config.yaml
n_layer: 16
d_model: 96
n_head: 3
n_kv_head: 1
head_dim: 32
d_mlp: 384
vocab_size: 8192
activation: "squared_relu"
norm: "rmsnorm"
norm_place: "pre"
norm_eps: 1e-06
positions: "rope"
rope_base: 1020.0
rope_fraction: 0.5
qk_norm: true
attn_scale: 0.193
bias: "none"
tie_embeddings: false
parallel_block: false
extras: ["value embeddings", "an embedding shortcut", "weighted sums over earlier layers", "capped logits"]
init: "normal"
init_std_qkv: 0.0588
init_std_o: 0.0
init_std_up: 0.0588
init_std_down: 0.0
optimizer: "cautious_adamw"
lr: 0.00186
lr_mult_up: 0.907
beta1: 0.95
beta2: 0.99
lr_head: 0.00801
grad_clip: 1.0
warmup_steps: 551
schedule: "wsd"
decay_fraction: 0.84
decay_shape: "linear"
final_lr_fraction: 0.1
batch_tokens: [16384, 32768, 65536]
seq_len: 256
doc_mask: true
train_tokens: 158300000
steps: 4288
dataset: "wikipedia_en"
Each number is 128 + 32 x the weight over the matrix's rms, rounded and kept within 0 to 255. Layers, rows and columns count from 0. Numbers have three digits each.

# layer 7 attention value, 32x96, rms 0.0513, rows 18-31, columns 64-95
063115140148077216127153113138127137078155130095099120153091121116114068162103037156202145255099
130091162172095155168124162127149131123135064144152126128086149127138083175134159139036084089136
108111100130104140174068116137139056115150119096145138169115167148145152115147107090042116153095
099130155081079107087103099155141145088067141130152129160114137153146188113117063112070193035144
132142119072118147085238105100110126068043119184159141148116141187141113137112190132106120127139
195096115133124120081152115085116124159136148128108137110152100084132116148135102122154174045110
121147138176116176090117121140121145101182138073181124157123116085132044119157123098229107063091
094147092095116112084111136112149115151075145153131137134115139118139141106178088073182123034145
115134107169161164140151126054125139135234108102089175160139072088099142193088073126200153132121
180125137122139127146112113142159142145169081064134168130133122101139163140129131116192117084093
177163130079131076169153144127117057169070127206104100098110182170099097131159221201090113140172
185122210110108103115083119121130146170100143046114118142087107148147175120120111117048195118094
102124192139149142176080118140152146179104184045123124109139104119127228090144150107120104120106
117116136134042090106088100146144128177156171125124115119107105098115042097121150063096148148104
# layer 7 attention output (transposed), 96x96, rms 0.0576, rows 18-31,50-63,82-95, columns 64-95
151162077135160112138133090142086140099083113184128156145149165062152151104135089130125139096120
140138050118150148135118163168152121141146181107130211112097084118127131128148111168135165135149
105143104158127177128161133093077132154097120090121116081118203193102178122096103132140112138118
125131097090145194151113094165161123120109158151164143145102091169094105059136146127080126157134
123098149172122158178119193098166224122129134159145135135091183104078142134189101139153146144102
110187182180120169145117083130083173112087095137133155116136130156140192099132156140108133177106
133147095102162113151168123097120166198128081150109135062092123135118157143082131133133129172162
136111129178129149101145125232112113146141106160146125147097167151124148126086154109105120198141
096114139103148092157154140187109169135068172124142117161181154138096102092183146158127105123119
078145161130096160127139123150118130086108231138061103135136120140137066175143114153082131156128
113084094133111146133139073071078099092183154101149175115213104096188119117154122135125102167056
151132094116183128164059118166157093084095132208090084136134131134129146155089102187136148081106
151180158126096088149123135140120186107184139186134150172136197138138182164132106177170141128112
154138099144104182157157145113082185095158101128118199065211145148097177131129168152141098106116
120203120159114118104087160092177099119156171093142139083073098134132145113102092108125131142170
094086161183126066114136138143194150147105107137171196118135175211150119156125141100089134153143
134132102179086201205136113182098135203155093088056125127098104129168063104172094132124142128116
133132125150072097138118161141118150149197103116112169138074132206099136086107103067146142070126
180116128151145098130210122099044084036057165131193151091110083129149062113174101126045116135128
173156183108165120087122121144197128122122172156146118112102119113127099159152112149136105068246
125066175178104123091139108173063118113109078139099121168099099097173094125166116058134171122054
125119082070159130146087120160120098089120166116143177126142146043177096141085036118119108094089
099188050127089146122127193081113114146163143156111125157134112127034176112124098133128136140129
144143153148143144102130169125115134200155160141080159140111167160150200098164097103143129125114
160095119114139090114105112153144099142089153180108150122136142110145101205155130151159105116180
104129135107106107160161152107152108100191135087150144124186138153128159125099148169104142136135
146202124143150148133120095099120123137067131126145095118128075166172108126233129123083076147132
163069202145075076116093155192150060110149163104129099105080109082166115122153121105069122082104
113103146148163132159167095160120102147106142143122110136176122140119140179121156078142130097155
146172117113113163096131100126078093110145126133112073145174136086123139101104093142136153172146
133135136116165029082088118130126128076128145170184125152131099147109168153118138090123087138152
174181107092157084088123086108138122109099131132129118155171163069156083115146140183125116154081
106119099116147155118063146131209132226163108079063085143155153142110153127079168132158145114119
096151094105108125139148168163086136140151074103142136131128131164096102077113101092129136175044
125168099086135132138127112114175094119134175114185132137161155124115182140112116210097098119193
141121122157111120152129120112117110159142140127162103171184124180103132099153178122137138151143
150059211120153062137171110132149138112113138112155149100093137101181112145111174147084129127144
149105121157136092148155097097165108103117073109148090123101106077118099100111132162132133136090
092171118160130111153160145143116173141130109109109099149109116160065152109084114134107145112107
095141114188100144101122150126089171159114099159113109105148091097155082162149125114144081154123
150085143095088108094130126169131128114149131108121136121131133102100065130062130153153120131135
096178100066130144106150121103137146138102110142147091152108154181101109103105120175178141175164
# layer 7 MLP up, 384x96, rms 0.0615, rows 0-177, columns 64-95
164215103124162166147160195149012157085079074138118056110054101158144145138023124163116129107185
172152129176114104159139102100133064121138152157132160125153189124117154096145195156162106127126
216120120131129092122154126083127151153075098133172093104132127131130171172135133128137168082158
112172088160125115142157150098123097130120149200140113149148136162107080148160147100150176097169
177101169145089162097161182061124102116137119171116114097096191154111126025111120167121135073085
192142150118165109173081178088125107131104108120143145131128135101139108125084135131095159153107
122097117133120143181131156077137083128065089168132165127032146074204101151155140136055155113159
130213182157120129130115140109123076122181135097190111064089099134098141113137164094140101145123
112122086100154145158180126119112144129175082138144109128072143171143132173081125091170171121132
092153161155076087211129154166170101125132090168138110092122125082158136172134202180095161174116
197169144121100150097145156128111106129104122100125145159102183095121080070136127157081187135194
143114097084145171144159142110177136138152143111112093132091148106107151175087147124137113165133
106124129096141131130171145126152177150140177128150139124083228095099121138108111152106128158182
133138142174105136093138115081082105150100062184179109127137134142148094125098102126144093168118
153115139166126179178189113088129136121089115128176169141063102102123129118150154141114157125135
097149096180135162113101130117042113111103079171112075141153111106146066123045149129140094142143
102148132161106110196142118110146113091090081178148093082128104127115145190091151185138180081216
112097142131162136179139149066077161111099111127168145105109148062119188144147159104168145113081
137127159133103149143143147088136117099133121086114135116130132150135123111129168162103126126104
136159152157155118158121144092143103108187120109147072092129085136140139112150107098138154191110
153136116153137128117121122059104097145114076128132165119037109112177102148117107112116188108123
095136097120178132138124174121091115150156069122112115129164104117179119150095109102156080123138
155122128145130107082109134099126145154152138108129094148144121139130145119147079122115125143129
137228092144088139124074198131091085064117095190136102137093164107147110136123146102111115113224
199208086103164107124134116085141093086177140193122096085099146117084113136103110071089148095143
123131116194164136206127212155016105101115088139136061113125107130151181196102181100082176045235
093135125141079101180098183098139153139128120184138171138149127179129096121130172181151092158140
138147142107144127110147120134160129127098161131111116095194146185097140112119176092150167142150
197180097178144141124153116116116118149139167081104162102151128091174146112103101073152102141120
120162082144114162110036141139129116138135109145182206037088081186082129244142130122100147159165
118127136138139145110154078076155065143101117091134126086105126160091149099115145121114116135135
093109047150097091132162133095053093144120086193117147122112139132221119159104113162143137151146
148123117155113175165127143099139101121114093176159129126151111148139243150097174189149100119118
112135126115112115168122198115144169107147129113176125099032124156100176110093083169112147094136
123099128078153142108089150066115153091145133108149130115087112110149182113166117154118102146124
131110108128121147137153156068115112158089169120189087099134120110120105136160142092100151107167
099129100169153139121106173126137113122084059119136167123119168110152143144086105130160118123128
091099068147098137113178123124145172140140162123148163063118139152120197114149152080133122129163
153111082114133120125106126096055144172112102117152209160074136085134110145118161114122151153188
111197097156133102138143124107164172161098143106144178066081108082130100107146105116098117097139
099173134207127154116085124131092002093110077121206144067085203140092187141130111121131105125160
139134166136153186136130118129097114065087133108088111057140169142108125101118163122116159186141
112176115128091134121151137088123154086176066145156099134119173127113152149170128151150119195197
126136153130191107154136109123151094117119109103092074123113111135190106096108101087104118147171
144135077102131212115103128163161122107114098144136170133109097136102066198149153095180152164133
177135086154209138191101114085156104165123159142142071124113083083120131185132130109144122095115
123125146126130132121160108091141094175087151096126062100082157094131158123153163154102137091150
149156187151101178142126137127141140166124094144109102145014117109131115093119123123165109135173
166161107126212171162167116098132113144153084130179059059148071144161078168117148117112108118202
179134103178135099192083141090115031153076135141127126107156142160118116129133171122122142160104
078138070192110155170153144083128093112110105139127070091120135137081146164093187109070176069094
095138122188160145147131121130124114161162109139122132108066154115149113140129108143137142117124
143162151173167125146171128140096096160095090122103097147104152140123168136122122102128147100139
129139115122103092138125110080154091120121123152138175166132124113090165161117144097125092156117
151100162168171130141102143092086172089119141183110067119111088145109120143150104141085137140142
133149059115200113127101094158138128040145063148103079105159118169211141153132143157156160149162
110138144122097188124116103110135079090173132137144112089129104160106117150165122118102141124134
180142167131129170112114088091113067078182125143100137123090126141163136195111170107180162141166
103231146144157145152097102206108104102106177151128063124116151155162145207107099115195198143133
136108169163115137116142125125136088099159125114148111098085125192109121109111126064109121186121
138128089119086138116102133144065062129124098071131127143098180141188175084166114140119128169125
133152135069130185169111189142097064130182122111164137153136108165162128182158155126169079122119
180122145161129133184102140093151071138146149170120112085103106106159182126189205112135064210153
125177136129148173152113174145141095162087131132127127138094191095142161072121122176083117175129
126159085164091104126146150112110115142152159147114142142142141116115120174118140114134187127176
116175128142127164107126083109163205158121104151137155082122148181141117106137070131196084161115
128100098129143110135137143156056135111081117138126103136114176162123117119052161109153142138110
108124127140172096104095104142108113106170122067114103136103129115134113098137099130117104165105
123130128134129129090163133120149126151153158123133131091099125104106143091133149136089141126161
120143130113134181125043178012072125104124119149185099137093070108100190112146142160154085101176
167168120146148148096114134094125177120177133107133114142134085152116119149113125101168092159120
181118140196132153122140160078113127125112135143184115134117114083150132125151176137042112131122
151143142091118119124133158096135119176129140148143142078061126117146106140122134124137160128163
139161087183101094143204132127095121120135127158164139116128125099111107144072136093121123134174
109146159205131171091067179102101079078112168147255145048148113109139083204057150092138148104114
126165100118150089120100165107117113113168118202126124147151104096133138103152092097150144128129
214237124095145046125175247159089088091199174147081073142106091141139107125073194117193156064178
119123147134120185176118097082124115147111107120138137129128161115120149108128118174127113134121
109095114141103104175109168142087081087106144097147141140084143085152111176131100137103084123129
089127129145109194133090139075118091173161084136117062130123131136131142104167141116152113102138
075106078141144183116118138128125079120136104142132088164049116078165123113129138121090113152127
146185117170153128115128098115137160115097097155137148136150154119134125127043162166132108109145
088144084132139120131149106058141094134116131107195101139049179117148131147119158120105103179128
150129155143119159154070153119077087071181124175109071076127170120132103147105122135072161088132
162139106122145107176128122127159092180095131117131078048117124113095173158126082100142111075159
172111108114154127110169181169111144173148093145108095101126159092129092107146089124144091166111
181129088095092118143138177126115075150107059119126123147094158063116106161059129181121189111171
079116179151186177187173137100140182121136128123156077110111089146057202156177085147098133113151
123095103128095136114129124033115159164123164128141072119105100109103116141089115102114188092149
135109105126120101135110151092110101109161149186170106114118149157135137095114132119094147134169
101116146226116164099136097097147103111157097130176167118118181092132137159085155156156154177144
150200104129136121144131112115133100134126098102128150127114129112113114126085108106125132110134
118110064110123128153094109050130143134133092183168146119099184078162134164151134149088119190142
139153150131131081136122129154107119135184052106121096125115100134137104145084103107170151152202
076152162115124094118205150108105116127152092186117126118098074154124208156054126149100133095172
177157146087153108140189143094127099094146108103152128123133149082176117105113096117107173078154
091153122170108168074062134113072035059170122123135097090139134101193179204040191090130136164122
162140096119122087178207145094098167116178138106082129111102120087120159172194139083180133143097
173147130115126126103082164123143131081151087115140137122129121078126124088122141115144127148132
068157104193178064115130161130143120111093075133181087101103138134110153100165185067126125192145
128197099180100132136111154122105029107158121105133128097144153118104179156121118128099159156122
071109143152144148168142173077116147122089135129168157103129149093108163148120129077132151076106
178095185110103158142082138048143112145173117151105120123071192134127107091128127099098170150111
147181146208111131052179161094052179065225094097118151055127211119134087189079084174171141127099
151107107126123103117150166135028130124156178096112143055132132168207184154143135137132131165161
086104146146143131149162130043143080095068151131165169153126192106119175174044168095120173086122
121176133120167104076123067137163112150128120110092169119115139105109122060141166177116152154166
124142105156149119152169133129094125101097114154142142151130188125168090119105116133155126133128
153158145147112075104100179138129123143117174123108067147152141124164126074115139103075137114179
105144142137071084083153167106134166132105081141091142134109138105138131089121124146134162084151
115108103165111137119108130132119156067174152128151115083133139084140073158135127101185133133158
115128140156153145159119141096134105113148134109107150117132117114154164109131089106173103114064
170121052136109133146111158175096094048122026134138134083087255119136111101077161191111121109112
144125107226135135161072237162110101124086138165116158078026198115164189131097130174084176177185
094142120165162088138111176166134104161105069136142068158071164110160092100173126135111107199137
135130096153195111147089114131144137156098128132147089137136136111110178119104137119100146101129
131166135143090134102092175147081124132156135160197071073124131105111175141098139133115143074114
134152162108145146117114107100104088084127117116053050148095146115137102138097106087146105128126
088114091093096084124099151143103067122084093116104128136140118172188167146115141143122111086150
155107127136073087114126190124151094149156133094145123065139166124112171114118184157092201161145
158109133153126096136146117126095150172149066115141169173123122125174179102153136132089141157146
182156167108166115096112177090108148141113160167130110049135085143138162138141229134117157115116
112154153134075149103147122149109156102093096169144114120092108159159115141111148166152159124179
132176191111114132167165162138160137132132119122125067145090135111084080126145124170104093119153
146122156141135108181175111076109140136155163117129087148145171141169103140169126154108119086194
164206180145098116151123132068117119111143111102161112108076119083097141224163219162095126068151
120127131084104121136155148136086126105152132096140116102108103097142097140141156127172101104186
108102106152177141184109130152144152096156089168130203154119140150144074116140102134082069163088
126180101090157159122118111113118138125112115179155140146119109160103163154105094105156115145132
226118158133153151139140132091115139123147137138083139138145159152170117173143104092125132144096
139142122157110117125138135117115149099170128114140152094132163156139153193167117152151144133114
170123113100171118117152154142106110180106092125167153135094127154151177097123131136101158139144
091147127116097132111126135102071170054098075168192049106055158128162145125145119167105143169125
073244064068121108203157132144147139086092104125144150119126197188128122103188207148167138058137
116129137103084130135153142104069136109084110093150098164061122157142135121165134133116132130182
153143126138136135108102128139119132165146126117105173097087122157165132124076141091099114130129
099125113127130087134094150050103131109126142113157072148085144079157155121129159149153113101122
116131120114137081152108119076080112121079084156123107141124166096132116122136135123114087103165
188106166165149079151093136132130175058096103161118100129051175110152132154113098152112145150143
135169167087119099189072119105109055081142082098203100153087162071131169179130180098074139066155
181115161108121138126095159082115143161107086104170130108115159098106124125087134125153168105159
168119163139171130142149112102130117144068144167188108133138092087136159187147140110132107089151
143156166154134148124074142077130092069110069085135157086164088166126114127115143095143100091138
140127123116111150127102171157044155136142142148115110164150227135124101141092094113133159164193
177102147135122131175130140117092134132094120119158126130060118129202124127099142149066117164159
151108150139082098096160137099095119133113102184137108111035134136118083169109121144105128174123
116120099107165079123122151118150165087105124160149165136080125129095151175085195155133138094104
153171043190081165154078140137137132156114037135141128131123140189086118122177134170133076126147
182168140146201131123128138155131147188142127104121121146142078111168113180080122069146180179125
126155100165139099151078121138129097176088040112163086111121072123122183103135160121128159105153
146112072132126118166124176144128138159147193133122117133139151154202149124157112152091091141150
132175157090113090100116138176118116094112110124111165127112150119106123089094156133145114148129
179170207120073163117186200162117172064146150127084081082110203059118067124119160149100200137129
098255139124133097127157154131103145090144136215121024076122123137149076117160131106170064148183
075110079143153215175099122077133182100095105140203142116137099154118145182132135153116085161129
181134138106136165108160165067125178135120108103112144093148149131171212164102150115161196107145
160165100108086116150107126114097119054112056133124135083110167119115134127116183093137143085189
123156148136131132123075106145122108117105057158132126083088146116130139115111105174105139123120
129111129105125116098136135051161108042142115104144103099108161153130103121134142156148128139137
109173061104097093119101151121143112167116090101112138129140100106123110117120131102134136091156
104139103149200107104147181053136124107134130169187116081125110094138154223099147168181138127173
117144136117073213149119126082150107097213119107151105133101101141098159137094095122144095130122
121161126121143041124102154134109130122139123155134158080144157147151097142100119110199071106129
126100144134076166156113177144120131082127134167124127109099122085174061090119094143104165176108
110144098146130131159147163103136138131104112149231122129123128088114105191043169104075159063175
095124095141100124156102145084098162108127102132143081045116165102146112181112106102081200192095
151123182141182112145144141097097149149078147142141087126111109095111127125170166129046123172075
100083115090105104098165123142168127142159099129117171104132136161113138105130140165114156124149
114122123226060171105188171072109161079143105169110089108105133186119079180174123089177166133121
074106087153094108127186169087109025140083106092149165123126068162163151139116139201108092128099
115146156156092092108192138063169129089109133190142124064100155107093108147028152158134171095191
140133065171102076153134116162080121125101094091130144112130209126163156145100140160151166168149
179148171156178161091135100069097109119078120104113131114129099084132152104081146110115187112102
168130112119152111163113170114135117166124121101163089152145153157094161136112119140137136142129
116101120145116145155156169044139155132124136154167126118126127111090089197085179121110087110103
150150049153119148110210117110137115135131121111128225102125138153178078129049053086154134123131
153142128148148172095105103100091091134115126142109169126121190179142083201147116109170114151117
109107042126079105081139120089123160159129127159123140046129118133125084103091156115119165095152
# layer 7 MLP down (transposed), 384x96, rms 0.0601, rows 0-176, columns 64-95
110167180103163099121160144119097093092059064094124100157165133192085087165165109181116117087181
124081126109108153134106156116125131148180128196194132119174101137079064157170143168162120095097
131120143107078150100112094156080127118124151092098107142077154118123160116123112129124207127101
110112104098119100146180123110133124153108105169070112085162156159141096116133070135065107122119
095108080131116107154097131141147090150128111177126123112159133066094064164151093119167131103110
110136125108122119107135134151106131181137105089117145126110112106167151125178204075094141148101
135121183084222049170155110162105091112127154106069096136106150158156085142183142127192110168093
124115123142130174151111136150164138123146174082124112162120135161148149169101130065098132152074
133116127105153124172073147132161093128096083086177147107138125138129135090151085108162100093124
097195069133193144147136160114129167173046098148115132128099149177136090100101130090087141102161
069169121057113158141134118118128127119121078098119126156138145109111119192132111134129169118107
165107130107181100133080113117101098142093110099107124119132146058100141099081132098118087115045
204116158162184107094075145157156098176154131099126136127142117098124149203151187094167118116113
117158073136151117100126083130108114118124129108095104148179086129136163093148092096183105104129
114138123119128097146147101208100085170161102071027115157135132104135090087142149133149122147075
078107123126153160112161136114131146065132117127169073158146077122157121155107108137167090072142
189168078115099151164114142142129129159137140118139171102138128071134094132086142113091132117103
062099166143103146100165109092125123102130142112097131129132114162072136107101150112150187094110
101152106137127090125100097168127130077099152047087122155158143128137134118130132116124162087150
116159123103133117129135109152133140122136154117150137137142105117107123132127114130150151140148
131107126087093075084158098179253097142144146138092131143068149121125149118128100138128169144182
049137107114105134103163120107152134082132082123146148158149139113106144144141151136201136075081
074166093145125137108156157085109081118124154155157149078099117099119135119164172106127109096136
116142123173153130121088094133145139164147143148173147153115080128137115167135161092132003145132
194086155159119199164131080094116150187151130134087143087106019075134052156116118063083122136099
120126154137174181094083132186207146206085153197165157205206115073082053119072097117160096070133
119132083192091174184123116169185106148147102136176117141110142163110140155078107085112171091109
114121157112088124087125142134165154173189089149174186114206104127113102110207121120127111131110
163103114155136117123148112127212181148119167170127113149148110175162176083148078149105103121112
168193116000119142077080015136156162213065165193163131065116093135171134135173181119066143138184
241139127141147107121153129135174109128194119164192116117153091145155142118149113116127105111104
140124068126071100124066107131177104100124107108119116155131110097099103110141126117109134114105
121094141123173109129076112191180155154151111162141129136172107130189183180191193160169175117205
080142090121115121157146079090169158091149109165177120156099144110130103115154096139163057125081
138107122133126108080169147238167114151115148140159156138158124145093129191115132107107169099166
072137094141117169133116156169107174198143175075137191112116145127103118194097146112105076140099
113110165156140119105123146130160139083155104141143139111122075117126134159147125077161053076060
102139154129166183135128169110180142151143138104100102125142118157110098053172147083068102136057
173115172118097150126087104117135064123097172148147138141094134120172114119166116116081163127157
100111074127207174136081096139161122112124158122092115180146119153125148129096123115129145055110
121105195121103103161116068172118134188072057136100159062121151077170144147187147098004127075128
146104064132171094195123143110129106142059123159154119170179154098131132175139158128149159120132
088082101091126116120128121174155106135076150151097154135168167139119141185096152130153163106115
149131109129126099161070141141115155105105125130124124097148106096134082173150082170143152115113
110099126119167138077151100131146073135121099210156152113191107133140094102147128117179135080120
132137113144116122065105113108136140148144146141089146100112133123123117123122147128105110177145
069099117153113179113164127150103129105209156112144125148143106101124155142148162110169094090030
149135129162167108142137106114174117127153126195137166115110119143125112092136169179158072121081
100125144125106079168148061119143160143160108152088101136162201191097120099063231200138139208160
097185075125143120107162065121150123116113136142098135133109126113103123162161164130138130127154
152188133028108107127143141187098156126175124133159183094092160101056067138217101079076166181169
173131130149172136150149137131146138129143151067129135163097133068169097087105127150106149187080
151145076118143174154112166134141153130103147140121115136159088113145079145095142150077164110134
105151106145169124102098150137112150136113093153134113147173109133078138163099133090148150107170
120140171103113140134117117103143147130123113164130122114135158184103127132090154119101163142172
127119087171170117074114108185159178188168151146157161163187142156115108138152151143126109163171
173098082144155152117158101168120117118156088153153120121102143159146163126142111123132132145081
112101117207129210127161128072136165093152166184152184125079122162109138199127160041094095113047
094150112104074141146149071162195113137124159162111118121145134095143101212137068127090172075179
120102187155109102122102138152128145128108110113162147133120132182172113127149160111109129114117
166096105098140068097103101133155144132127176202076128105127115114179154121091113169102160143145
151124153137153140144107133173139107150092143053108125145095092154122153115097115114064141120150
105107145158149099125114069156163142112105138169167139162126141122146125137144200133174134170114
088114178129120123147121165152138119151194098070062095069112145133088118109163086134124085153108
166093153150157125112117097201175130151158121105114128140151131115105137116097088135057098103112
118157157137119144101090134132173138151146166076148124182076109133095099145153138128141100110182
133132172122131191131141117124101120127120138118101122117087161114085130144138141155134072127141
147093115204148155130138094164091111163086179103138126154171110111098110137128115127141192088114
162083130115154138148108118161192113153113125098112119179151122156153152111140079115136135080148
082046105067079153114074179150089147142099113206145150089189096139092154077141108129088144084121
128146146127138121129082092127146109154067117126091149159143113161158140175117133063100178111179
141129182156120081095196132139114103084109136137145132095131149128103114102122115141158068166105
100064111150124138130110076196197104125126109143135123146107113114106106128153104095148128095107
149091109116112155142068060126145126118122163159174165126127091155134138099094111116145089098096
096113138126125138143201090073061239042163160073067108168103121111093119139152175127123115126087
048108130116142114125129128138110142055128092111150102134126066110123134158135066077196149023113
154119201073023140163133144168039135081135134179215157177138145077147081121114086120114152132166
076118117116104078115169115140194155122187104187152112086115135103119146126171099128138105109172
187092167089174110141076129069147106132051172153179119163158149104156132132108177189160096140165
128154149100169117135121180124092094080114113138141125087154118093129125137108133127102095078106
116139154148115148130080106077175138143137142047081170101097176138106131109174071110074114137107
152087112096188205149118104094117116138133155088176124220135121096128131118115168064186114126063
196116128071109141109054095109114154159117172141156083140142148134169140027131167155077184167133
141160132162144094038133109112121164116157146183120110174105182037136106148166185160140084150153
115113107097104143104101117113160108123134131142088171091168148084071109116107147110163150151043
164141097135167143151092087073132196148131114137107104143123081078081111123106150106127127109108
113149169064082111162094123120184143099132159174088110081148154116103159121120098203125084124162
173101061155190070128160049112100149114110149147110145127165150210153157148108076184153065120110
083171156138090135116093121157093144130134105120091150142068135139082148160184125170141083181195
124105122111083091110130106139134134131152144153132168120163097139157121128131135162089090158181
148145121121101128171075103144165124151130153128176136125124063143134115076102110170123162194180
128092120095101111098105089113159114094139159112126142098079111180149108093111052140124054114117
088105170128111098144099109106141138079120134177096118139111158172167141132109179182121169178158
061166102173108094152132164142172084031152076133132124135141086022100131175186094110137139074121
088154194167056105101175078149134091058135142026127165178071125093081086214168092131184143093155
098112125074141120133090067131165120104110127139149106101101079120164092111166092131115084103140
091125188058123134162248131088119162069134173106120072126099132085142138112142197145213105193087
121136132113118071191165105179085167092078171098161080116087126134141163100139082127096121140186
065114132085111171117137115151183142095116131106150086111102091123111153189120106124188139070128
145169075119097209040175124101131188123126136151188158091074104123101095118131149096142079145064
042147121112122140157095178140151151168110130122116110135132155140043102101124220097177118188030
089116148149105145107140119121161145095139144103114181130138136136107096121112164123129149102114
137115124129100110125068099113125116164123112121140147154138108035121095117141140159145103083089
186135088173063190019134165166168154195125112171203182133070076116064098137129159127176161188166
124102146114198088146132187133127118147128187108055077094106127092098104128120060174109156102159
146142141113113140068058100122184166105120146115086148129124157107144080119148152119110153142141
126114077149141198163153151124094142092121113103164089133114127135166154089095164044116181112074
143137151095118164126134137102124124113161112130153134142153107104153155098173190096111067111076
129092121144151088136087167169147156166129130142109101070126108116145131130120137098131109100159
111086133179096178175127068120151093143128130142128148098120103188114112132126156148115122127104
160132133111170074126096151104164127138125131114107075085196164109101164111121140147111139172175
196096166141123106075176138089131125134134141156135115146104171070133116065142120138120154130137
149084121152111083091190107128172137150154105154134169120155133129128171137207110093128142106113
157111068139091113156161183182138099128125062075029090103140141083118129115147111101180166123071
183174101154156190097152089104111175103137190109123132108065085117136082092114144131150137187094
062132119163117150112127129120112160125133163092141155156086190111114167144118162119107134115100
115168095149145168112183130136140108128146164186136069117080085112086151164097113135177086168094
143149156120139148129136180113150088117130125086139098148139040112132093151103090080136126086140
120073108099131094111145145126106128092093156110055151113139118152124179108125137128095112115069
111073083118133152113112094174164110140129096121129084099134164110116123115142116137149114105104
123081156114128142103157119129108117104169156113143112130126150049151112096129196143075132156082
079198134099082159108189122122171161123120131128130103180166092146135132140138129131142129151107
133158159145153122134096149107114110107113114098109147136132108092110089146189143136142099153090
150075105097143107126142090165156136128145159126185203136089171191125189108102115130132109092110
137136108130155212151125150131113121080164121140189126102153100128167174204137158092093106065135
146093129141165139154233104116041164142143120163157102146107102091145055092112102139101105118139
160108131144159136159113165132159126119105090125135062174172134143098151104109081132120125152112
157154124104079127130199107151096132115181148068115127144099125062102137132125126118183156165072
168154133120130168081129120125132092110122129126081127135181174106066160136089169116161108087056
101153168157145088118157112113149144155121094156142156058121115127150153150119126130131098109114
149110108167113133151100159131135090128101095106086145144149103153104114148136185125174151150096
146107126112099119117098093148081150133135163126108146171121139118179096117120101098087208085125
084129118095078134096178159144097150169148135125114154180154090124084146114134105111136171087081
067108105085136114131159150147164173105112101142164098184154164157168156145147171111144177030127
164154108079160128102131114106121144172104124192090143125123092101135128086109143117140094136113
122087189145138109190112116125130120155194113069108094104105115176157141093168140112134123132121
073106125081124195125199111160127124124175150107128144170148126089121094139143124106115124145097
113145103097135195139103113124161157088154116169147130124118075152127193134111109109129145139132
094127073115128125099140072137173099146146115113127167173172115076115117170114150100168117104118
126118126142085187088158143140111154161182160156132092112134058039074080088104146153109126086151
116131106111097149150134092123155141141109144116118169169124150136086096121102181119125245122131
120154143134119091076148135133141067138122102174120176098098147109113064185116164111175091135142
143104149105119082114124151145171130141102115130109155113145096101111076166176117163142165123138
130110112129114135083078135187150137180152079095133197166173130140126130095098095091108134115134
096170128106126097097158125109146139087157131161114128109149130129152113109215176134182115147115
106170141132104150185106151092125158048194100172143108133081136081094111099151146129125171188125
121116115114159127137096101146155096134112115130188098152127131127127107121113109091139099074094
144150150130052115110111045139155104148183116132146161147092135121140049157176114178135133118158
175110178090128100087077149063178159097147107116163145149094094111114132117128098115170092139112
081148144161088097095130161143164115184128110133125082180116130103179146137146158091096143137125
121114145123048157117162100124153114128150121123153149172103076108149140080202149132131138197097
135124155134160125164147120112126132130155140074157115113132136136128179176125150085092123113122
053197161126186106135175147152073097123165139082103135165104070199155125141177113060137131132130
130149164120128120125139116178162222091100114109171133169061120132096150088150091149111121093184
152149145117096129126114103135145087104147221090100148060154094142106067060129132159167055123115
094138175122117175199093095121112139118097126094191159148144160154122131134154108141108181172150
134126122137105162093114088115132185106174120126189147079107098098074103136102096078124112149082
084157139122106121107189133137120128132183116182116080123119171093099076132171094107108138085157
115171066126180175096104170114110127089132121090108132150167146094112130118089123114181122098100
078169079148183146149156114150133131087066125137106063118138117125137112167136122109146132091076
074081199156088119158223101111113176143180154112102185094149131127082156142172065120128075123102
092130108129169129152058105140120129184108139123114130148135137154158116136114151092112158124154
130105190095084095135188134160162115137103150110100117112169164168079081117119143149090163207125
103081166130127107137134147133094176067117151123102135103098126037072094086111100119099127102099
178233113087136132128080076158169186093137178115130162122121130119130091150119125177093183127121
086120159144107092173145172119132120100146081051121105076125092160092115050131095161113148124091
108109121067109131070169063103115155114166102103110174163109080108132096158169129114202127147081
122159116136184144179127112114111145084111157084151109162121128205142171062129100091175088123094
081052082161104165178177092148134126093118107129122165134128093118132090184115093061122106119105
136132123071134103119127172133088196116037138149085093116129137124121131115096117115093166134124
198091129090155166180058146165181107091118183148145179082175111143143130117135167146039118142123
081133097149142102130119049145171047178157081171119151141165135111159111175115115145090150106126
123137138129101117122167090126123154160175105138071173177072102143105120124061139147116147155117
099139143105138107173136098142116120141160131078136099115138127107104152116113172135184112107110
177196091142142094093054069180154094177161116036110157107070093053122122111168090071146155124158
119123107133084174096157167134199188096194190161156132167091133140096080122140033107120113128128
120150149128162189102137161127177134146112101151127150140159143145117117188117169106103105062124